{"num_attention_heads": 6, "head_dim": 128, "vocab_size": 8192, "norm": "layernorm", "positions": "learned", "qk_norm": false, "bias": "all", "tie_word_embeddings": true, "parallel_block": false, "init": "normal", "beta1": 0.93, "max_grad_norm": 2.0, "decay_fraction": 0.634, "max_seq_len": 1024}
Each number is 500 + 40 x the weight over its row's rms, rounded and kept within 0 to 999. Layers, rows and columns count from 0. Numbers have three digits each. The size before them is the row's rms in percent of the matrix's.

# layer 2 MLP down (transposed), 1536x768, rms 0.028, rows 111-165, columns 640-767
098:426450449542492521559509558496507487456490567468487469485609520496478514488464461530473443544495543519475533449535418482481518467495511578518522471529536580539490490534497508427521511468481486541489528567595453542470451582554545468528509496513525407572468556494516482464463492552493487598485498546512553501572548554382443551437474506492596489488465508518523538550564545463438506410503
101:487505509504496509526512545536501530486450518459409526492488485572425518486566511495509459567566461498396460485453543518493388460494503503537529486525420458535525528444435526518484514481497597560532490502561477508503498464445519571478554464557578514477487482489580449503495548474563455507542462499427473510519524547550417490550482452453563539500507540457591478505513454490554448535487
093:446490525536522520480473404402446540538526561440461441517508506511389544468497532533468591506531454488500575508487546475438535532538469533537503535476538547494445577474492480511482467502495478554473531529510565422468479446443434562495530485459522491477472480505545435558433484449457507472590525508447465476590481494513518519485488392509569535528490512499535523495506491433473482595455
098:538492538434503491500439453476438512569470488555511493528465554477529466450471493621509503448525465437515512572404486512532445465454546461541499512482498529553518459464450549524464500482500465538439420490482472521573501505553435528447472469541504487498466611501545547485450518435506495489495540471541468507514489473539491579524542474494524588479500511478482498492461528506469423435471
103:510519454463490531518460488561484468562445532552490478469518410502462443515458483570489555553517534519486542450463456548483464457438499521538551467474532520454529492493514448515437503507478491522480526432529515499474480600458593497503572485498505558498410467553536520426618501459511477490471428458463518529492446520390484477488510411503475586442498549554508532597491484521439494525500
101:524488504426502429518526512501506526526445468578542476482526547453565546429536499458432570496542490517495537577455525503525549457579499509561556487499538434449535481484494488501460518466546461485436505545492430520481487574504424438567393471496448415518526517503500541516421465491540533469497540518493485556487446526493487543465442466510551513583576479491496516523481507440507507517473
101:529464431503490489565491521489488474545524538462465536539451496461501530494483565516507471525516471509472507599515493529530534484507465539484473503494578467484568550479439516479492506471476483482474471507441526525439467446506550489516537524529594522529550479504470523501526486465486478423472412503476527525571473487493558492516517568513523425541487466503397472516489515422453499603499
101:468466525561498546534528522551532465475504538378461560542506426511564560477517544436548485495538513508440553422513419544474511494464484498442436500591451557466469606480611507494467490455478554501487506470458522438562480466506505585546509518477572425420455547450538433441470451461497504499448556565461481442499475484477516540396583499457507504504464444509510506445507525463464559468537
095:483481543537510413491467442475513547491458444524590497563521558426508429472528426587530535522538578528561478486509477559431503509447439502466432477436424500523442468523509435524470539448458461463504461487541477517472527566460568578482512502413446486553484524520423459537451462481438545453503533498529533457521432511524459491555538601464497437463551503499504489494534459466531509553489
114:477507479448555498530563445456500502468518530513458528445504561567451485451472435559476538537490489521486480503452467506532509502513451484473502438542499519479474470563460495538534497503485521461512503543532539539529503551490493498491429505469529466537531473504563543480434473529555544540438453463540455448484476516535577541577529509513532465488515447534506539487524451525497526541524
103:514514524571474489480464542459487528488418516534503423501545522455486480577498468522447543513447492510493525494536548527560492471446573556478543462464524462555493549511536514511451459508458414579490579538507459432529458505591536495453408478550483501495492479492463461516495442514507502536485499451500523498505502521516470507449503436534497479502510492529510481570478505483449543521411
102:442490488490543520432501555511482465435504577458463528462456479578441485504534437464448512500597494527522329494519581509547598574511482508500492481537508543489506506529555515487545531501535454511521453475462477435487542552508451506490516488515505546482529533489505509457467473470437462499445500506560505455453468472542511553506513544498465521461466557484466512506492494435466480503487
108:521486535405518479487394543496518479458516478426514470535489429512516493442507497513591519483412578537512550504484530520503504532477514542507455529462480496483520544569430500449487387534457545554536524502498488486471498571434574499513491516523463494550461439481447486448539450476451509555487519572515467496515395520519425531494493467544586499592508480449502500492518466509484406494542
103:499500551501492506492559560576563492462419496490440515475512493480419498425500457527420501482458538467467481537511517504532492516520494461511452523522491498547554529553546453493488544523492520501453480482538496528507517501469449497512422491524504505460426492434415565524415471527551532462506455583522464496531517481509497565553518490532538530440534532542482451492496519513490425429465
099:472459547521501545524503537489525523511474493477469519465437546524540469469492553553486525455504475516518482511470484480515539471533543465510411542550456493548516396445500571429490558539514464543512469523497482464522403490560512480510468503447499551475503508528463571527533564478525475497477506458478459459484499467493485442513498580535474439489564471545438506479501459487467608509499
094:474485460498446479477526495458553555491525508470559554528510568485527500544564506500507541571465469550531428507474520551431483605502425476590502509475522457469585522510504467475501450484501479614558502509503516523489501482479541482504563483574510508528539598509432447484528428477491458472457515457428554480506483531438483493586529570548498478578524411486502434514510541516582451502608
100:611470462482488505524500558496510512496490538488515501500586516508496465529505498436499515524487507570504478560522473545471419513543481541520484560470487436530522509476502504501499477555496522514432466493457558454476525514560455480486593488498519508575455472519554503563515462478457488510529532534518528533546550514498460529475417469520540545590539487456502484445563461561506503508446
102:441497502537492555531533466451466448533487477512486511500558474476532521489488557478448495432424480521454590533503508432519569480604533471465461575518531492520441428570583616534552520511496541497518449566523531488489541483566532508531581470494522489517557463458494570513450489494390492519511506580570477505483515487593544510514443503561516516444539557496534492414513441502544457469491
103:519488477452473521436489547467490589546573459550516536518504503467578478545462511503469479483424518481455504555528481476496524536462494478490580511497476475507481470497451532501506486535496511466490477467428530501473526458507461516493437526462477525523477518424494507440511428499508535533457402452544496536486472439519513483409470511477529540427513525479500488531484527499533565483508
096:514536547518471553465503535477486445512520464519437444426521444532498495545449459448485519475527496509486499502535479502504455442500545516470580508515546518494488564501544456511447504552514476424515515515494490479532515520522520528529581495509557577477538560508455483544511463509482587487514486483507478538541497502395536486553537529355472477524536512558468447498513585443490505479569
097:489484490593487478566532539529498526471500409500477425494520498575501407435486526460490443517497451560449467515514524618537601541487539501500529469511517489508565446479492466465475501454510519482452495514467484497534470457579533495532507462548554484555569511493450524483519496520478434463473495504504532513484512482426522497502546544519505491518472536474511462490470480530514571503524
099:483622525636494480530517484495513444467414520550559524477458521574546521483466461513546497489492490440431544470577473462459465575492557487506444481423503545561476482454459484518518467470525447533529526482521494516550481464471547423513553481485500524456470526451527527526518481455539452590589518506536432497517445475518513417493504466541492541506504540512504483532539466518490481496546
095:493496506518546545498452529528573545479516522457500567474483517498349516544499502504483488478540478462442531494517491536480491468486432520535447464472536548560474509507519494529495520495518561461522516507481474506506506494554504395470431524580507469493527514492486483524512484507489517491526479452581423526529457505526465430525556473496492449518465509498432529422562510507492508531487
094:498459469486501532573526498483427450481508444488450553470554476530472472529481446543567503542489489507551431530523452558499473434408353460442497525597422501491471430497486510533456557491529476535473526518510503483446513470549462488564492568497539447545486489486592488542400529416572531488513478566488517496547421505511517498448482471579584456493482521510540562497413496558521517426435
105:507553512559538569510477523485419419474459507524420505540519533549479492514490457504496478544484500583498508481541459360445492451525490500479509488476446470510500497474569381483506467525549402471550522479540460489499490446545523430507506501409488475459494439515520534528434532488467503458505522449548432420480505464497530461441464489505512431497506497501518519558502433456478421532545
101:489547440494436484490514569577445485443530478549557549524478453512585523547493457523498549549460432456457503509605525519494512442460522539511463472514545440511506466627507464454468490522530523589552433490517481527450479493495533540536475597482476486420517485453534492519519502497399538522488530496467535525518449548456522491539515488523515505419436491486502500440491525516514504489502
097:476522533453541537518532498523463444505517363519428470542540454516558468455511470511457444444512558452457526540528576505512486557521515529522453477500475559486480529540561537475478458484487459529485523508607512507555529474533564479463484504568507516424474506558494551528516454543557476511485548506509519538463489518495495505467546541478475477567487498484566552502534494473551514535519
099:580598495586573465468478542487500442480507438477453461491409523495507520504491456479492494420565493486470501521467519527560517505495480523423470429504569587525445485464485437536480565514490446497472545551493457479472539411558502488473550499528477449475568559515472531566538583526385519583423516499512430469547444512482603565589433405539412502448432517462496478517486487534515459429530
102:435507474493492518474496506498426483474543486507405461444510518514477435422442529466490565522505518529449517447501496448489475456622468586543534488553474530563499423551497492477487523476438542500518417530496537529560445539538509544430471485571555501527490511504526514461460532488532459531457482530522511471410497461463524532496494488566527559561543452424529520490505494482473524495487
105:515572517512422432578442491545501497531478573463493555544414441496548478512523511533466595547553537491564470395548478555488471454526438534448482531505556550494458409561517462505508481565494524549430460486516484548410517509509508535490442510515498538501534459548509462529441544557458446495485493539531493439487551547516456507536494538511548545607563528492478497572511471618503606542526
100:537542523588516491500523551446437511489587503447485466569476516605472471462516438457534462465526478483504542522456486547574542616514494448510541528458486468458458464509529562513517506412532464516503489463517510521462454513463467489531423548458510507486499549525474448501491379540494592521535474547487511443510548484482493471484502548567453506533454495502535480555463496463511488538419
101:465487447488497495541471557550517482512526456571438490462536497501493520578513447412465536473528448468521471533542468473447447462500456562513534451486479556512433487540511508448490512565477531487498504488435537495400516507485503437525509441502508507437531442505477482529494534520446516498566523569491495588470410490516532482560497508490420467530537532455475475555570515475496492491503
105:489530626481528580450487500414420454508489476537521476528544477463446519442547500523496628495476525566474507477465503513469511535542526516502522519489515460503454530417483560513458541498515554465513541522511441452481482506440558513525476475501500533555539494487534558485500514486451534430551519554421422450515533565465514517498519543429504481542457494514594430436494501447485577511503
104:483486592521440520384497453432516511411544454536423479553532496526565480503550542450476489512485473470571472550514543539568532506521520470530569510498552522532476489469498535457459531433398505520446521460441549498520531582515538547501529513493493514522472459585486560505451489509461495557496454407506447578521533471454531491370523437541524474513507486485540446451425496516506501516469
101:525503527565452495509522538503403452461444530515512536473597583514583508537480465413538493504517444484478514539483481498494556551466437469493551511498461510553503480436354568467387440471475519490564536453458480509508520511508484484484525503510524505505494447524439441470531517539501392458478516505507516528536485507493515580525507487591471525476535510475487417490450494476517430605534
100:524537459501505579500476450413452520580539529462451447547420483483436506473525477489486424493530512512419505501533501471533493559498563504487511539543508485461524480497527470456512489470498456453437534537478501446555458578470501517509588526505429488448516471511524552464425488464410491458506537529412526524556545493417494486528460536506494415495465478459470534521541420550560444499544
104:445438497413494482567444457514501436580426511502535549511542453541453493502523575530489575541521486445455497492507511521537473506460537428436479466442528502464493485470552596514471517441458620522505447455505511532508517496407524526446536449532520524560534526526562510493524469485534489600478517528465500507513532540552505457527491574512493493509487502510457533544513477586489462506489
096:391450496527480525438464520502521456508408465439553489514541472493583475461440449561492508521486561521499515517497501511518449490497610515468576480495480476538489433514520531527513496530527509511485453553454485608463510504495590496457557527533529491449444422517479514466530560459468575484487495522559461480497538435471491494585508453500447530433478489550503520508568494416476494476498
098:528569520471472497438456564547507500515512491484558503506453517500469494504452545481465475531516499508552545569573502520452485484466505458476467450481507492451473422490545497485502463541521513525454480469482550567481524450490496502460466516517535504443455550448458445458574566503456499546491489480495535513479530475536462450475493523467473468497497427509446469511508474485534526481537
098:658418511461542473520489522478505531474520503459515549534487542484508512410505524543548518481572504445549528485562483499569543601480397527457479486492519473459527406462470521533537455458463542494512467537441443499514441532482521475562537500492512482549481480531568501493502559483595521514483516512481548532511456476482529472504511527511440504580466468507448475565479515439504511482513
106:503506499490530479543578410462458547506538544461511576529528546452557535456472569533509442464516487464497449527544562432502533580494464523445563513465427495500470399566532483490541483515519416518466494550525495537465507510521521462482565454524485532520524515472470504473457443517501498573481530485469489488527477511486491456559465445508483544475494511419462427493507545480555489586496
101:477536520433475516492533511491437541512502543511518593504503508444473471509460441567505476462558453526508459469508521513589488429483482470516640507486571518527498510505521461447508494492510480466497467485587466601521498517512489475510459507461505498555512542484414494519502462489453510555562465501519468482471514579552567475536457478465512495477524580510476512440493576481507471527516
096:516502553467552529529516548435484515543556527529456520513536554494466505504505464518511457443448505442488485447525508468560537467469545455484457484521534523480429484541438552501570519475443459540431502540569486459537526591533522489478524486443539484457499548497513482519485524503536518480520537508562556519566509504409524499442441540432516550473459494480491541525447484505526499477473
105:514505509475551466505525480500506428516537528537480449464539435512506507489531516507575517491504523580584523415555460565513506429537511459524523526432503503492490541494453428534481520463454470393492468430524523550502477525559505472466413512541478497490479438473518534502450490453532532511472500474415482463547509443474477439515526476453584548507493494505418544522378468526557535527417
095:489542491465423448512499508509476469525470512581497479498489497494444530499535578443494507522531501542490407512537470464485545435516479520510484558529535496482515485481529502490596461483508562413520462491481566435520453522478462491513460557508540444487487486471521557481503589504494499515495488498495494538489435440545529542515542551485529462544492482475483485533416477520470502460485
089:548574452459476507492404477503513497512505447468497509574623419504473564548535576470515544436497462631509491499515543499413535559465470463463533553515442478426463462446469550539513459559506535494414501495494429505459481508528498485506519411467529489504493597522493532477539473588536532510462479435513458478529568526482536448517476575450506541511491489487571460516458499506456428487518
098:496537486498471472447432525536492356551508485532517525544486482543526510455473531530461541505533497545405508545524476517563520562460463450493456487484532461447474466454559487456473486507463493488588476523530535500445543481480471495538494404491443533502469504522525486531509445541522533498356451425499447451568474498514497468456443586478498418477532464460506438539537493514536464478475
098:559464506527483521499536511509479507508496477453460464453487501458526487481535548487496465532494504557511460521545542507530592492473497467490510457540478488475505539440509501544480482444526421388469495540525444500494573494540472462463459507530507491501480544503538517579434464498536469549464491512577499612435438518516473450525489476452522477481540541556468510481402452509528413517478
105:540478504527522539487503522506477541494607509581468529471496544503592498546486516455501520517486535494469484467519512408467557531510443464492496457560529473481477529494542517568535512487534525444540479456496497530500504406492525544516479474486502449552493557489515497498533501471486540530551500428464458362514494476440486466484454470500547441520480454507491528468440592483504517549508
101:549536484452546498462485505524492427504514533470477583505580500545471510486538477449539537499470520520457499540533542558548494592451458489531479498489481518527540439528501453510549483538615453493478536541508524499573505506529443479548589478513550528478473452494533531447505474509456603519439504492526495483540527487528527478562525584476517483434547475507464476518458515497546458493540
103:566472522489498505474468434473531504453471493527525527495523474487555452465555521411545512480459575575504542496540451445463491509485470529522465531533493532405456457452525467485446539474512432516502443493548506448458465454470502503580579493525461478524454492581447539566531599443458499458440442605455508466511489402466457508443523558533477432509525484529512473489513504530442482512506
098:509472513477572523509500484494467515544479440484467524518534477501412394454548520524520523518460462540546510523524479556514498473476475513494470564581495519446522535447497451486512509451444468496485510458499457555465478556473516505506501471471557483583494508475524401535472497532507548516512510453502498519489530484547448532454500372488544527483494527450517578520466470518438475465401
100:530505589466491504514526535576474495478444461464509421552447470432475495462481516537573492527481527468449432483457482473485509462422517464489546523528497512530540501501533470540543501518493459523552497493560502478462449458544593511504517525487497521468501467516583516484453545503537534496470529536488496525407470613520461487542507530490488515507445523502489545527533426501455507610530
102:521488454524541495462500517492510426503567537506518582457501542457518550524534599434506486516608575521465507487497469464491560558467567562531497455488535472432495454568486475480510472510473477501517546544511548478597488519519520429429471440596485509416491481477484500479462551510482511447476553479449476530491517531416471572491434528514483530519505567546489535474487523534577542538479
100:550438475515450497444487497528500494532532547504430549474467524535505544457535454483560550566447505471562450522525523491586499466429432502535502471502556433464460485492502488463475515449567465449482498481448493473552479545554447512501478569474521525439456461479471492478455509497517501456506421515546578567465530532504528494469567434463404480553488545475503563568532536549520496423540
# layer 2 MLP up, 1536x768, rms 0.0398, rows 112-165, columns 640-767
103:399474534529496471541529539523566481483437494407447454546582457514453498449478505576511459481563414434514502420522480569505551552502492489445549515516457468487488556561474496497529481522453571521452555423601494491490563539475500480438491532500524489510448473519531475503548475506538441507492512545388521497503515513493475501521479397525565460607448446534475578513486512552464573501545
094:540534559517524496486461556543512472463533539585523471463588504484520523477448533545503434483522469464448506401435490618506504523500491534475512503446527484468483529520620511531463490476498547468516513495514514470457487521494601497511507519468521512515517488524491536483538501498539547477448528503468444499541502464429476489503487449484539477472482540500491450540491468543538535489465
096:547484457485511492495471466456479471498549468523520526507541492488532494514524445505506478489549460546538513459490463462488546473507451479534499510529493557523445475480520517460550463566494481482436529532445483461493480609459428555496448561504520522531492543529542431542554400495555561539492467534461507556470514537431458431505505512515474442626523523586444551474441532548396416497506
096:432403529498516521472531566468480522508499481564568471489510451511473509500500487461474530558469578375485525557539544525472510572549486470548446493475463567495424488502534525532486521535519468518500512508480508461489471525485452502524494508603474409552481418503494468547445562446521531550484539527507451521475487406506523481506471503475467545550493507529506499518490503600477487532516
102:540506555475540555511524506532557545513525489558470516474455523508506484507537530490513532532456483534499490446464472487545421609482543552501520469500506556507453516485510476407598492498567528488541527468552415550485491411482428511488490460586526467529460493446466562504485522484464523530503486463500493527523524525456418471512477519563547563489432428561481496559543576541514510558476
100:480479558437506440496485485546497517558512521542506503472483465517511532487534507504484518500507508434517503575572521417425464573556450516466517501472515506494536587488565397529467509502542525502446532504517518502481501441463541511549546452472528490572529452492498484473499503448513458495467474578486505526512522552433530475443494451525410577471531493507450484444477439594550464553503
101:544475485542485556462599490489509510501458524478548579573494501561509433464557524507464501421514494534503511507489319472432553575444499535569402486508575509480500530495466464454474555575454471467581506543514457458565456512501522595494522484524484463459498498473522431448524487541509551504476545539484478532532509557574532502534545520484571472527488581510500455459540483491544567490512
092:525528586483504458440527531510528493450584456496505479461496563481520507511445514527534562469572537539463503570504499503461489493506542537399486485472491596455537523544460515559552497518479516491525511530488424508472511492480410540528453505537505543488450558585490550493492495535411477523611492498475502566452457436478554508454466469495469453553556494432587477506546475530568519477470
111:461458528470536537467467527404472481531477481456448535454503473473502503468526463520472571479539504507381556561457484531564484448507480540512489575538509484504557566505450503502521471531447541458488536451510495559491581543547465488469506519454533564494534498489504450447436516509523526498453525518570476513471477475496469564485529516462529568569445575474510531506532486526517517449577
101:581464507501459488490452473505485434496452506489481446460499580460400474520468575582544465543528449501513483474456594448509551465477494498524471468519454502598543452486598524544494471514496526468549494555474460493513455530512504507467420494503491538477477541524447507494521410467488525523564557524503481494487492497500524432529547505507519532457537531506489470513503533424526494530504
104:514405496459536496509454523532461505511524427456541529470509545526501536518427506507552543480443543490468522499464554475599552587455527525456527456476481539496430502531467532456514502445510508442469479571480449429442514536476505504480463518556439568591436483578496433444558514496534394489483500501499516516497601496501490495510444552564525543548525478521540433487537458443460430568486
108:495437517453547480510441513528573457540547441487470592480499454482501538484546513532533494518523528494461472534466517524514431487474485516458500537530467534481481516538510445442541552422444479478431531425475516484517535571472437538510516473529467522528467512504395522482494470451551500531532416461450461464484524450472458532478576487538532573472487521454512526544535459466487499505478
103:562606516534487484505475453474512465494489509430408523449530529497522549415508604486517552509533531484470431449499512444539513455556499565517485439540513463541532517433454437512566526515494586479505495500563412479505478444468366565478529463462471531442456502519487463492536539561472497412470509579490477539512494517528487554524475485523510516488485488514496485475590466495511532495503
102:533623514508490534541544464524481545516498502537503498538484523548531520525429511506514562476525592539475503462550508573474536464492462489499491512485481466486475509456513431498420475484495441526506507406461509464490494507471491579490558515454491527537496458487437580525510512534485500519463485463463543499428518438443465510510472515534468473517444457521518444479523514370465489483526
098:528492567533491496490440520544493471466490456528444469478519583455525507471497448477537544494501518480499507520502474462557490530470483471543488481524471487464481533460498488441512580532554477513442504511542505427500505493481535467530511493421458527465483446499606548471446542440510482438489483448510464489479418518514501489523484459511502473453600537518496535542461502586500520509546
098:562464580541520439456459529473493499453534388515424466482457513519522493493524569477508555522451509510483464485458523482470488558498436522499446469519543538481579573473555598460526452518478495593526483503473468459550485468488549503537453545524519526473528540478500479461592542486492493527549452526474509557536537539429447544535466495559513512493547480480564481540522473494509502443511
097:496503515540507544463509527463489532492500505509415572537560393499478486487507512525495556516492472513479512539500465531472581477512472533469522516478540527498454511462478490515456515522456478477526465567524510549440587476523510479485457464509523393517515498473505562501465459516461429502551500541475490491541534550490464450463500577536516519446575464480562498511539500559456438443507
102:561385488472497487480503524439510545505481462510483516543525470479528529458470492487543424486539541507450517477466544508480425481420508504461493474408530547500505487482471477566537473572535473493499585511469502495485513444493528550473481514463476571504500483538583477523459457564545510457539485499515482485479523473436458571521537448512424456615528560528516482534481458466537470469464
097:484484531475490486510431538462492499474419475499492460486484488453504415452517545552479554483506484449514540549491480543397514516407412491503457469452490510521513528561542550465539502545477505512506589501490481457531474494435508529434508440496557523514512546495460474587552542439490456470496492484448545570548379396459597501420449524483476449459504541519482499553523503440523478568480
096:538475494524459547522477496481496474544608456496479532506578465493518519476540438465483438502524533548517411546487509486481510490440450523491519542486528469433404482477517454601527451565488442494560466567525482507536539533467481480490566503473537464545504484523475500412476484508513430465423511527487485500559499434478568513495507445514555483589512530520515474494445499478558497530414
101:488469473504563464486489537533497434473564492538463491532520509502469496527474484484463511450490482447500541483566435485488572506419528575521497493429478453518504453463549471511503517524508516477499475578486510495533485560494454509490485555431495555484488500568466449467587551417500458584528524481457486514559496501595523488531471446553464540478471501535521509503472537506572473521527
100:541427509511462560454553543433472500559555398516541535495530543481544533478476559564382531570552453437447511494475519510461535490492576464542540525450529489467498485480524405517525462443519429509490523518561524529548510488503467599503594498475520535469464560506469443531467458415403573478469527471451566572507531472505482524588459461503481502450484593564510474533453425496450471531503
098:514480505497407514422460508582337579563615476570491503520480556555478531570488407460515515563481533520444457486517467505485533524446545409511551472528459485485582448437510519478419545547497527463397523519550462485417449521513488499517520528488521544494532507560452538529589498483350469489468476488525552527542559484498423481520453497482452512452496494521502469562499527461530480493551
104:568470488499497523552480479455487424506525503461546536489484569528525504505494485511488558507510579550550563551507456447447508566491503471455476460523444492481447478505565386501465530550435454567513505488587446445523522510458606516493491565546501518487458491381507495538510557510519471495519482483418524491467516502475397476531501485524460535588436443490483486432557502489541531521500
102:568503488557480520467462509483549490521435543431512581468484569546478481494481493507492559512477494516494530519548463497473446551472534563553442422456573494516517501590468489533538520570495517496516510521566440539444427474537468516505532530495512514415520606452537490490504515547542502558552438534441422483508514485462570564481526461557542471513507460497545510497442464407471502545485
097:545580452526495507472478457496531580494578473457519475474514467451464510503532484534494468511504480492522583461444431430467475470447500547500524519526544458501500515465526509481456476475530430493560497511456474511492602517450419447482556639433474451521459422510451453455624558483489518433573427469473485502462514502468494418557521435528441471504508476515526547462477502468494461433483
101:466531507449512557435539537555487474484471515552532459462501463387531517487485532520435501458541519542557549459528452532388491477495475385473525490584493424474546478530424522520500501534470545563514496566448524533493467536533616506433512512555523585509522505475522498506512549509514461566475481501488481538475482510473504418531540527594509486581506530470472558449483474452497447478554
101:536514520481530497470488571502446438499553513502560475537521501406509516509516493538499492510500489516591486479498490456436448588489466472473508453521500466570552485530434422490460418500531464525519520521491530502488526571467501552474455573448524503500462501500573454525585552493487494480498439503474506508491510495457457397480475450553522488589531522594426453565546453469458506587569
104:453516569574460502494422579496492552465475480444437518492424508514438522542470501469487467444537507478510500519503469477528577449451469488477446538412540537510548561485508492417553441492496481471492449531461556525500563459468453549479471405553546508490476502527516456512553593505423459549516467470456488516480512507566549460517534486439526481441503587471512461502552496463526495499558
098:477480511441523466466521549472489520491493499576452442477499521485515474487500389485509444499487510432482512526481561548479503510568486550498543509510520455459567504498527443459503452514485529480465513489473517551530505551614486541490537453525566588518482458541456543528523536528508504468503518508511488482462523541569530506471560494466516535494476469475545508448525500511468560603425
101:513476571447479506461474500489525490588442463577445469533509462525439434539525470534483516413488496453464495509446477496480480545472525539501537495509451474509502533461517461459492554536437497460513502492619494458488540475575552542489523528497504577456487449468516528433546597412431481535456468477472472533467469496575568448543500527480520521545482454379520498502535426515536514495514
101:501516515521480506564552506605551503547458486433402528546495516526455465487454501560395578532551550478454526545477524448496511541468439444450474497470556551560499507525601484504558460421461519519461528478521465498547540544473522499493438576504495475541549451499460521478431505485524464499485470485389535429479473546523441487555521540525532457559534560440469495477606515571521538498433
103:426466471555477446466478493526477454532465485497495496553530525472542491555546512493469463501442620488565529496525490502518484444457504473480552585497465481538382492453476574484537441503423479525527526483489511445516524519535513535534499471476508518415465440493551484517497479459557522533502453499560556496523491529460575472493463481464501468551487515466466490499479460547475517515510
095:485506474519604541513472493503503500479486483505420494493471477438527543542471585493450439499497482447483459512535510542471508431514524528460508520488567545504552547464624520498491491491522475477486534469526489458513502550502537490479527541529535553528430460487569466554450476505405575512523495513527444501496513558517420475536489489454496511510435544494495493535512487488463426530504
099:528533479483520463460503476483523514477477545465475532508520427438445526473495502478538513530502563502520493527493507512560539509531538471577450483475500516557542472494546525567528446453431535552462531515470502565466422527473468467551525488460525519428511476548525508525453491530461473483485525428459485492516495515475515487511492495608547477516505532503466584456530400463531389561463
105:525421514509584454478483522472519569436498519483518529493471487505518485509483536529545475525507511478489515471509534396501513454497529523445457535523461500537426481520611481472496450545464527527573510494532525458464467539490514492531506495509508457582529493506462513499562532447463484487527471552592451482508498495490503531448505488497422477418524419528480511522409491512486501459566
099:576491416484447547504496509486472563463451542496551465547405481558491461467449489496520571481548533573500562498467467502508462525483506543559467405469457505491583487543586615446486502488443473487524520508515527494536509525598526434516502500508523525486523489493453560494480509502469615504462429493546424530513445537530448418468553563420441497647472461519436523461413538478519521414515
096:535474529500463413541463487498450526520531505465509436462532421469476492522461505503496444421519551529554512494534503514513521450437538614530436579506513487518500538485567526466564559484536464522487515559507446473408535492482449502461496514529535492472475474498416475438468503460442518457516478509527482504528500453539517466515507570470488521480502508574547570507447443513525467520452
101:509359414537561500516472474536477462483507505538513488547495483506470472524541523474518585507476487453556478549487500451478489576518430525552495467517462432536478461496476471502521466495465577493542552474508478562525445533546522516484531453495502435445512458474549436508486525554516513498427550577498512549466546507485475500473500519589483444481488556531487561478472552486477454453560
103:499504495480496521476515526518503533488506544504475515512535505582582506457502473532472488502511427466463438533480606428572569486515463516479602566477471497450506517501488481516526503505544428519543500500526532498494526563504515459482556500431462539490540546465546449557428530529517469550439561495554512473538406503468530516510503489552448463495522540463548526553399495464513486493537
102:462465524473536485484483490448455382488557466517475560599542491485459467544461470474490535528569522569521479533530482528522512540544479488483509459440571483514519415479440450451446493508475482492554514435522469459506491462449465510456465511566474497539481509580530512473548559505510430471510583594513444494579495479440504437452583496519463502537568522485431440480484533500509471485487
095:543544471455522430528492506494518532538438497504553515513452516508429499513495506557408507527486475524489511556455456549514457551487515493544426536486484543505552471480471502518460487511524492519460488482495470576501488567524535502580505535513455527508527453573490495463458478499527542536519626523459462477496430557485475476415525572484450477492508484526484617491490522541530464499538
095:486414497467450448470515566443476561510420446501528515389502499495510454436525562624470473509490536521571496535515577501525457386448459601483456470531502490474494546514487500502535449494536513520547578479424472474433563503479501523445585508553478479535523563536547493495581525505483517482528488497551466532463488518504420508460486508581441549474489513506467411503580536460564407537503
099:552441503468482501567488534499484534547511514535478461468455588539484531537580472537488469500533495508551494451421564506418527466477476587497462492514465527418522503511512501435453533462491512513508549508477506538545464517492570516549494557489455475477545507485456419486607562513471470576514509537481450511447565561479490512470485436459512517524513524502460474489519462463580556385503
096:429474582529432489478437441432508407491509496523511492554506473497492456476487465447490462442487470533474531468451545553425482523462507463506469527496552490515522552479485510513494540505528538508473531490531539465474511522529559445529471421476541540504482485476518464512524488522508467542471487486456453484471533497493497393485519470485556472556506550486449511438486462534526481465474
099:552492518469535461470445489493531488476516424465505599475531492539486585577465461484523514477531542518483532539515467443473404445470498488528492558514480511461484535506456462435530524493536543470488440466521505415483520526467525495519502515497469462518420527410487489504481481499484494611520478428445542534486580483520424498532477379452419481520530505478559575432495453540554527511516
094:472498496497531404428452475533461467571504436505477493546519473492508490550514543461517560463526505491538513489548506472558521523494458518483462514480510470467557526429419519437514433552467511462542439521495444433490566446508590494515492508504488488534453511563467454486518510540469514495478469512494532464450427557435530468576522446468478492514514491581531508460402401492565517537460
104:556523511483525520470506497488452474503505509517533580589502514537465493513496484509415488438506509488524512515555482418468469608462514466453493486497494486482543510450479411526499473544580525407519507480474511471551528468512474475561442456513545590542458491548462489563515505465508426488518499492556501509493481542455508501449539545596535478545504502479519536508475465482496479509512
101:529447523467560561489565539502512463536561465571522519478565523431479473445431473419573482486474476474536498460512580551473535537468481527568477526438523538467482490465494477483534546498521469429515543461543480471497470549499419501483515506493482472401534450512450489484497494525480480515502514415565486509519542460582475497555528463471490497525554556481510540428427541486484484502512
097:460459522508477537454579492473500479523514481518498486387506522623419543430464576527476451531547524510582442569515510483510518505532490561503406515490498422489516516517475486432516510386497459572488466475540505599467527495497539454465471458486490448508497533479507517589413463570510525473461468517526455490490533476521503542429533557522522490458526518451520528548512441482537439548523
099:566558448508430495489495449498549466509530498417464556489542490486494497537524502474474478473512536506472449544509426481454510617543491452535504487457558452548571460564529467465462477477516436516496478521530539472513490510564505487415524474496557463513524459477477485534499486513434425509463488518556504535527487519421452495504503458510459542530487488471500462422553560501533466511523
098:514449463482489542496500518552478489476599451523495487496477463444523530526516474512516501510635536459570534479546493503466490487496576538552510538487486514418541609480455518504576508476491436483463488550545473519520484548478540549529464519567466536448526454562477538469515518591515516543482430403619512471467411504492562523530497469520569452486480530543512521498477461460482606528557
103:520454429424562504500502489535477527508490509524527524553526480476487513506541480565484552530594491470488484521534517516509495453470551490520517495560544487542486459544509437549443460467465456493518456463499496517493497450503538502513509536509548532550443508458536490494465467517529569534558494598509487555452523497554510481487466430470505532485521475497478567455574473541489526500529
101:468553538561572547514513574603496540487536505465452462492468607492479504479485504510464501514477495472544449443504542465471517536481487455554476539504555458477582519560500461459518505416573470508428565466566386465557494431468485486477526448528499546524471473535411476504571548459491459470493476518469528486489507506537531490556507475465475526503506536563513453554492514456511506415456